{
  "activation": "swiglu",
  "rope_fraction": 0.75,
  "parallel_block": false,
  "init_std_up": 0.0576,
  "optimizer": "soap_variant",
  "beta1": 0.95,
  "dataset": "wikipedia_en"
}
Each number is 500 + 50 x the weight over the matrix's rms, rounded and kept within 0 to 999. Layers, rows and columns count from 0. Numbers have three digits each.

# layer 3 MLP down (transposed), 320x128, rms 0.211, rows 95-111, columns 0-127
519538465526495510585521504538520560501466519520528477539576505441473514543463583573652502428422471486510468488438556541530508528536564494536494552639487499499453538469564444562501544481430549399478581476490548504393462467487452526465472538542450518465548535581551483507383487495450559548414485498474457444475650600522535495470498493557432557491553529496521383423499445596618573528543
508522505517583586487519436595427395539442585577502626557441486527490484520443472422456430453571490424519512511532485510475464475557473492520450452513463373494462537552455451381522488436413577458511425478400571553502476407486474526664488474487492505479493484493455523507496500506481427484440463567478527477468496542475527484534442517450444462504534546501508509549504487499405506498585
556569491546443457538535507430406483456508391567561576444538549489509584485427496416483505524504463520404505591467444495504410514501533528474611565519480529514491501445471541466517534513441548562505565495524528537464487509499494477491533516535569528449513398512457504426405532395423486553443533540562557478477496464406531430494494444490453491505422520470506418518567554537473516423584
568448480567517507496472427429515464578505607497400491505518544352480546561488517501493652537473470432328469483527477581493492487475456600432517485487603441496575503485499506514516484500437481404442517420511531517469455434556510464488479535474483523424559445536502463492481499417529546471443491416481482489471563490552581549517461461524338491591558546460548542436556437446590498428471
452511524504506568524539471461530474420533521506501467482508558408500480493465494444489426473496470393486602533486495379628504455546552531421434505552511509513532474415499574489515508492512467455501568530510493462508565534497419467591425638546525443537499499454492444621484483518494566491606544495511501492410546386465499407521491509550531504593473551428476499413590535530541418444451
464454469487554630550351481447551438566517437464409479530434450544441493525396485514596561522522534372550457508511454513520440489488427476483463483487585490586474531494529620451529504535485503509575527470483448550558495489505583573395481441442468474583474464492457514505478528460520511620475534618483461502464557430459487479575526461470498481517572533486506529550439487462548419575455
470452600547484489402574512439529433505442514573469558542482546497542526466527519457473432474493558459446534467510400546601615521495556534500439464488504495463454565496409547451427552466509547454510494545485473503600488477516527549539494587544444586470447440510585506473569380532561479481488384528491474421526556430490454501457422494467505458401510485525486482508532482522488430536507
508559415523454404480435466447424493598418493517442528487506595532421433488512618512524458466506538552539491504569479593482553486486573392474530407540511468490449525583613560478489502466430540556515507497599510499456529542460556604463494514474474419505477490446596540419470528576407524489547552395449621480520564521499503487509521484456546478496534504465492449497508486480477521551531
529510496440490512532513502567572492442444536546488463513533457442570415530458463504476447476542486463635473407485495527460511469499389389524536521545432481520556548537466530394506484505540463432459571493440528495485567555459583524490498571512531512557518464553474565477568517467413476587594621524440481473460509527494532497531342554445560528460396565479467421460521460530488527545551
414595477451564513442476390489434501492488517519524501459493473534473613535338505457476556566519439505545583553495492413485547454442448538457480493426479391564539472539510427513606529519473507529558590472362439524456504397466534491445544444530490508607519513340514480517502457468506505488564433467529448388512424563457490513452415511488456449477552460442447570473473625519538508535513
468604552481498482540425492515569530529483543452476463489552451493524461467549528500465503563453403562509441513493501498486561468479464523500483398410514583515580552517578430521539498551456466481551419464524495469498560545526515522537482457517516542392595495527499482540517609402431521520492478527517480479494504579464486527432495569564448508441323615470551501516489518440518584503560
473407525545545615569525492530501495502487535442487490579488461493434430507497504507448572496469587453511511411603541488573494515555507489510617470526612454608474415512398544500502514491529475471422537538471553480461608509569472552507439517531467480534485472563471561548445489493572561521447486518540529478467536446491544561444414462483393585426549543548462518531473580537495523504504
431544443519518444531493385557490482456466519530452544445490529457493531502451627521529544491426482501527484515531475517420512602506575507450465551446460555542600484479399518474433535447386429513500525448504445388507501495565557420445499382509425542466458510505565427429489463471444396498546469504493518433486613448491546550521484545439587537463666518466464430489472521486492501503478
538426465603488577489454619509477548558574480507509552513512426502444470528518459517476527486451508453378508473488551453532558451452435484544530534492537546523491468428484449514517524482494482531560520503496494521459566530533465469482515482538494446574435493485551537466497544509533496392490382481506496573544458497497604541471563446464499512491525519514476480535496388517424432438513
478548461547392588445540494448425415468481461486525533495525609455452456454498528463560455498598471502459501531507494607518478517472524530534502504494501440531432475493450574431521482564493468532510494513394494537423602504566514528489447483498500484448462435583520468541534507476516421464438564526561542561494554473445490432514493521465384489542464528513521475533524462558456520497469
510518476505522630482469600453471545475494480462471496399503497518452447545470490513524512487505472459557328461386541498434524563525542443481559509516478544399499449503567578517398420518475433596546480504540522534462559453512470509523505452514514446473550502496450478491483448535501390394525539523514526494487467453565418590494522500550527501518442531519466618537511385519432566556462
513469468445426491545600559555499453497473487510535433503426562476656478465541536472510520507431482500449501492522502483523502465497490448501456561486440536407563416520569479495486438437599467616535527547519471421532443499464522559514544532481564459502477550392568455534469498441511570509448421506551548388508502550543468533411481484655551463472516521597474503551537535536553520459497
# layer 3 MLP gate, 320x128, rms 0.239, rows 96-112, columns 0-127
475515499548595501517515529583414477493465590493545505577524455474500516538494502457490539516551528394566480492568431483484513533522439511459543509518531364525519532583500511493501417451451466484463492480509441429393503409545482523532522564414542576504608412503405569498446522499485466488416479472516481565511577460515562458642474512465443484523374459563500497493505542473559584486498
538590463538566498458498549482481523440504549514473436497521460585544452499447556481465530543464579604449562664499491535517533393478564488501495489491434507453550510604521545479438603480561496535465492454493481466562506440469515532566530452530472524540473436489466513468525486464463546519461559486522505431512517483454565533509502496495441519497505494560607498556473517504435458507546
499471501508405574437451463575506415416508433472520522578533525538625499552484477467499530555357566534483523539412505502529552494447563532476501409449567500397480551354505514361516487468528537402493542464407583494463484560416402502500477445464522479510616520473473427504459532494422396587555570433497515521498595422458527434416526471531467476608467484501527459475506515506526524575404
451507459488512462566483556566513499461527563408474532439539502564520458538512466512514546485565522535426480493458519467504580391515456484513569497436419551593528403500551439509448564549491420514526603495541433501450512441509522519532494572533495605530489475505534428462553500538415494504521525471479510511445466530458485514534508489580529497435489456584551525419537396453468461532522
477466511553491561533487507429523429535544462468465584467544512582550489593491485535527412484442450503510469521409520529500530458412535514575511437571575556500408461549455431471428566487653540551475529480487593457533613566527459523581487451498474644519517627471444477607573405414532487481428564527431458467471435511560490528490606451513481486569528496514548476498525417490418505404525
511459548516534455493503484520499474569493464497513470453447519523471510517498549546505470546575512584551504491633552496470500467508469586546507508531519607563466552634533463496448553570493540487443540586477384490462456488572522533559451485527563532558488461461434497517499464468466537471537515519536501630519520497452508488524546628537409505520481523510479333568462456512538421502487
395452470421533489579515435533591443527512501588582593553506510466417568447480516466466557592501441552600567467550542478528443478589516550531495426487492516581534570518468488518477478545428475563488580489446450471574507473485541478554400580460494453438498469460518506420557482488590545433495549508483504472434486534408450569494468452586553560509479460479507486481388505517438574511395
423415440489468413514598607509528375526529589405445428418481536516478410509532494429427547504410455566448519525515620596519557516510397610476465500529481514500529503435470470540502512657405524592530564522463463457609510430461454598416450600617381514417508507391482448545445358565429485481495524409549403514545511545433414460412650564586583472523503535503519573426597499385498531379386
494404480502500445526589502531441596569491552566463460498615526470485544491490518574562560523581541589401422477448436519507606486480545465489547446409481485603559461594573478544463499502455499483535537556430493531532550468515553363522561576575497523440461489478474470501448507478512573597422484495477455497427583429547424499517531573426449482416549556535439422454528509475527535538489
419432477493517491563488545450465471511482491514422540500517527530442517495448560540572459592478640398440524482522565501487583542502421400507537625523456486482482406451455534414472574507570460524465586581529592510491600474396499571529438612462546476530472493481450453596466469506487566580554579563521549511483551450497590364575411468557544411616488480555498566494506518430538433432477
458495550527453529477530411494538548493524566493544504513453474421541436471555478425532505507445448516556499425525512473501478546514451499532474481557488549542555391521394494507513498487542482473509446570435451562496502519520469533505438529455549481497480512469542548566534486477497581486452427508535599508518459454461565454485506497473420561540570572409505548590518537447598588557418
461481490478431618523442515589367554481569454511525478534456458465473534492454447512457533519484426569486452527462540579504477502502526551483496497471472483597532459427558516501402472469521530539511581461521511568556516563523504453492500542473512451433473454512543528501529595447551499484423492508513514626490549558572421503475500460424450499480439436565524533414452548541562497471528
474485452433502495528387461516536565457583463479501450458475486533486551523430417547550566521392549410566395481466486579537529580526471446479595519517502517515539627499525544479452421526580545497562493391409527542450528444569408505436527568481482513485469564432470480470612562500501452589499445485513496430538466527551613574517439394461474546511463466442465482506470505522480505462463
502559519492489440540495572599532581488572612517425483469502397359528447505539476451504498506461516503464521492411457505517486528498528454543559502463554571504519495530524483474528439442501512533553481427456464479535530456389503562506564442565493493535495474544453519503517495515500497551511489435558517486453504460562510468532541533511537542546560536558473453500574508501463557537540
542526467575470535377468579485529414470489566558432558371500522454423489529476530415454440542501459478543492492516576476461491458444607497493563459493529552369440487552459529496433491530498597436485526407505558559490462529529511512534536391440571477495562509521486447520484445407386470469504544574521523476537452435541421543523506505489453458486436423526422553499503414482522544433596
501557592564586520514570487416527523620432516444476527562491406506453559523456415516445470496580570487458514480479523509568513420522527429500454568472526511453439448521411571531424470491543495439535448518435530477451472537528446504568439375524602543415457526500465516487545545496527523520528528413510420562502541527522444538585463517475488526491512453450435478532485398499569516513506
420549435492447568554515493528464490448472580521561496416574597569552505509521525549450420605456481501524496528470524450497460334642520463589526476449522507564606499501513452519580491453514493491530506539508512515510503525572471529544504552529474485509548545558529459465598521496523444487510543505480506471488530488527525482539493487521542464457539461539483456481506501529464523544427
# layer 3 MLP up, 320x128, rms 0.23, rows 96-112, columns 0-127
478476518502530536425484511550455507607498514493514546564425502462520494523449501522551470539587480378520437469495464490496471507585584499488525500512534410448498506608455512460571477500451544436548516525511486468466441495497456462561485630481531441499562478465422461514478518537507480474454487501557488545500412451518463471524481538438503478559482451539507561569495535467514637461520
588559502479523540460493438517510561560525517499501578481512530522557557514462546519462467553498582481488544521532479464481525532492515437492508470441425462422517452547553506457471568512456512520412480524498526539549484516505546464514598463451526564541482410502580429503541448473500425475499507535528510480484466499456499582447550510464502518501389484570546492514501521443410459505531
577377432576498481536474544464494570517424512536429456494498385537568637495534506625536598475615460465502579457532567458512549445467484444452448590503609469468504505546545422595503607531487459542499470442434460498573468432444474431563503583470544502549533496518491457487520569480463553493450457442427527510509440520480512497559423532564522464400463423502516471481541593547544485462477
411585552601376492520457538469538522533525542526463514448517524520443500458511473507491496430571553536441500454532670428494477529521466540378493502429479542480507386451580505468405391481418497505458462469459502522468462566487559463443515531497461428524405570517474420478579481468460560490433627578538473564476523511450550520550431511564566621467534489411499432521570439548467568423434
545439382482542477499440499401443547536669454507541480448470486511553553498601522438478419463509439509590531565431548509529522552419604404409575477448514588423553503506474485483547392516601535487444435478511567534419509513544450566487470424419550624560477515448431517523477468491517587545441531464455503461457520494527492400487485572516555501568476596519431571484579519537531481530563
533471434525547593502476576520532490593588468484444519527477448497474522484504560467460574509459452480493520491496546374496527492449491461516450580506525530585504506531437461480494419470471491580472560542592498549449435558413579529456552568536441447544460516456489540457464452498541549473534512533502475485425477495519539488448516501466495584591574470498501527504457558325425497488467
438441474506516557538499464577509457548546502528588531573547535481511546478382560477470492466461482531523593530573546463557458519532527449609497438513404495488567536575522511434396455593465498558462509557495470485488443579468409465493470524533509438572506483537487485509552499470397591551527510495484558428405496456496533559567452448492586495494420496535556472444441493475493446502461
467496540547458498476555445536472520512554501430441497596449554642553482446508376525382537531583447582605453509532433624480591518442512436528572466401561504493433590542576452473408508478510464417528589526542444607548520440582512546551400487474412506494462591547486542549467642489465516517474498544495547372513540499486595452498479565509569577424499512467559444469471491538472531544484
506501495386614331505531586579554500493545480435487530460499521466485530525451525462593400506397523497521579500608489482497523549542492499458505413545461372625513521437462547526589544554407600555531411530539521577540527433473542469541478503547403567489440546456557611546537521587548435452555422444470499613521566470412583499504572495599568444487579437589578423471360491569443394651529
386533489491532510562477479514472485440415567428511549506474481483526498554470536503525490508482438498413599486474408475498511539455587493432483471467491509528510525419602357506447508501492485442507498484583474522503399555610470455464465508524471378431521455481449617470504567601435500565528432510475465521405455512520576512563499485469402459479478487492569544513516498575568462439577
446493495516517487493518477526499442524454380560493442559509535550450583533493514579547580536512504524477515470469481540433596522455532520489534587484569479480452498474592492555559551517474493560506510503472511492538540530518537544573449481495591552486527491508505446461446559455461476512588537449470407512504498528444443489526511505495554432515380494528523485474422517558499449498504
481513613463418517529542480562506484464536521469484391454522450521629502446492395412548461519531481540471603495488531455544559464453458442514574527542531504567476518457514462534463558596572423507493537499476509535586537569403513570547475492471545492527520472514453673500517556544510496478352503523523543468493596496395540518538457482552481462454526501578598518449544468472525446505554
581499584427472550455389538508533616501523515466532462527534502545548447516455452446490515458446576565533439469367483488493493442437542499431465468477411505492441510505527516403492506532493542508527572457498478500471489513502543585475605511466510626583529486515535504480494577501454568521476463420490545507529489484481469495488432501448539531559537543487511488498565597458510477498492
521507518508472476553448530526498523460512469448504488566476474449524500515528461496484435530457601564487552481443495398558481535547518554568523481546544577558546470460516557526559506483482511524561506409494600494533535541512458473510511442617518379473552446479448509532562469514456576491521416463510493568519540458545461563428526426526497552532537484533529506473552519455481479521491
415443459432430341437550495501474470515472603436559497578551517457530562456440476466497501502444467542504652488553528487529435481596447524493396456447471459568508465478536485552598512491472506513551527490510454450469480463477563498413480493562459489539460487525558509435541606569559474483442474417502435590497478500461528484632506552571528430481413509464515416523467543498492478496460
472487583552468490493531448415559427494469523457472520530486583471618560496508476603479511558519506530532485487486581554522503512449499575627432495499538471483512436523521589623518550498450460544548513526489508461492558446473522436439482508438461571563468468462446471568472540600441531512487546570517550465477488570534581436519407463448469412506561499483538513545550407545516517525492
526488555492512485500572455452566434515559419402572546504481461440515515573499483519571486517448497507481653510482424523551578526508547445467541413482467560444535523550390473563481475491492485400518489443485504535449533465433454481486549496591521543512357545477448552554442487589428481424505585465512452450361457542544501606452461463530473562540467537426436487428476439447480438451501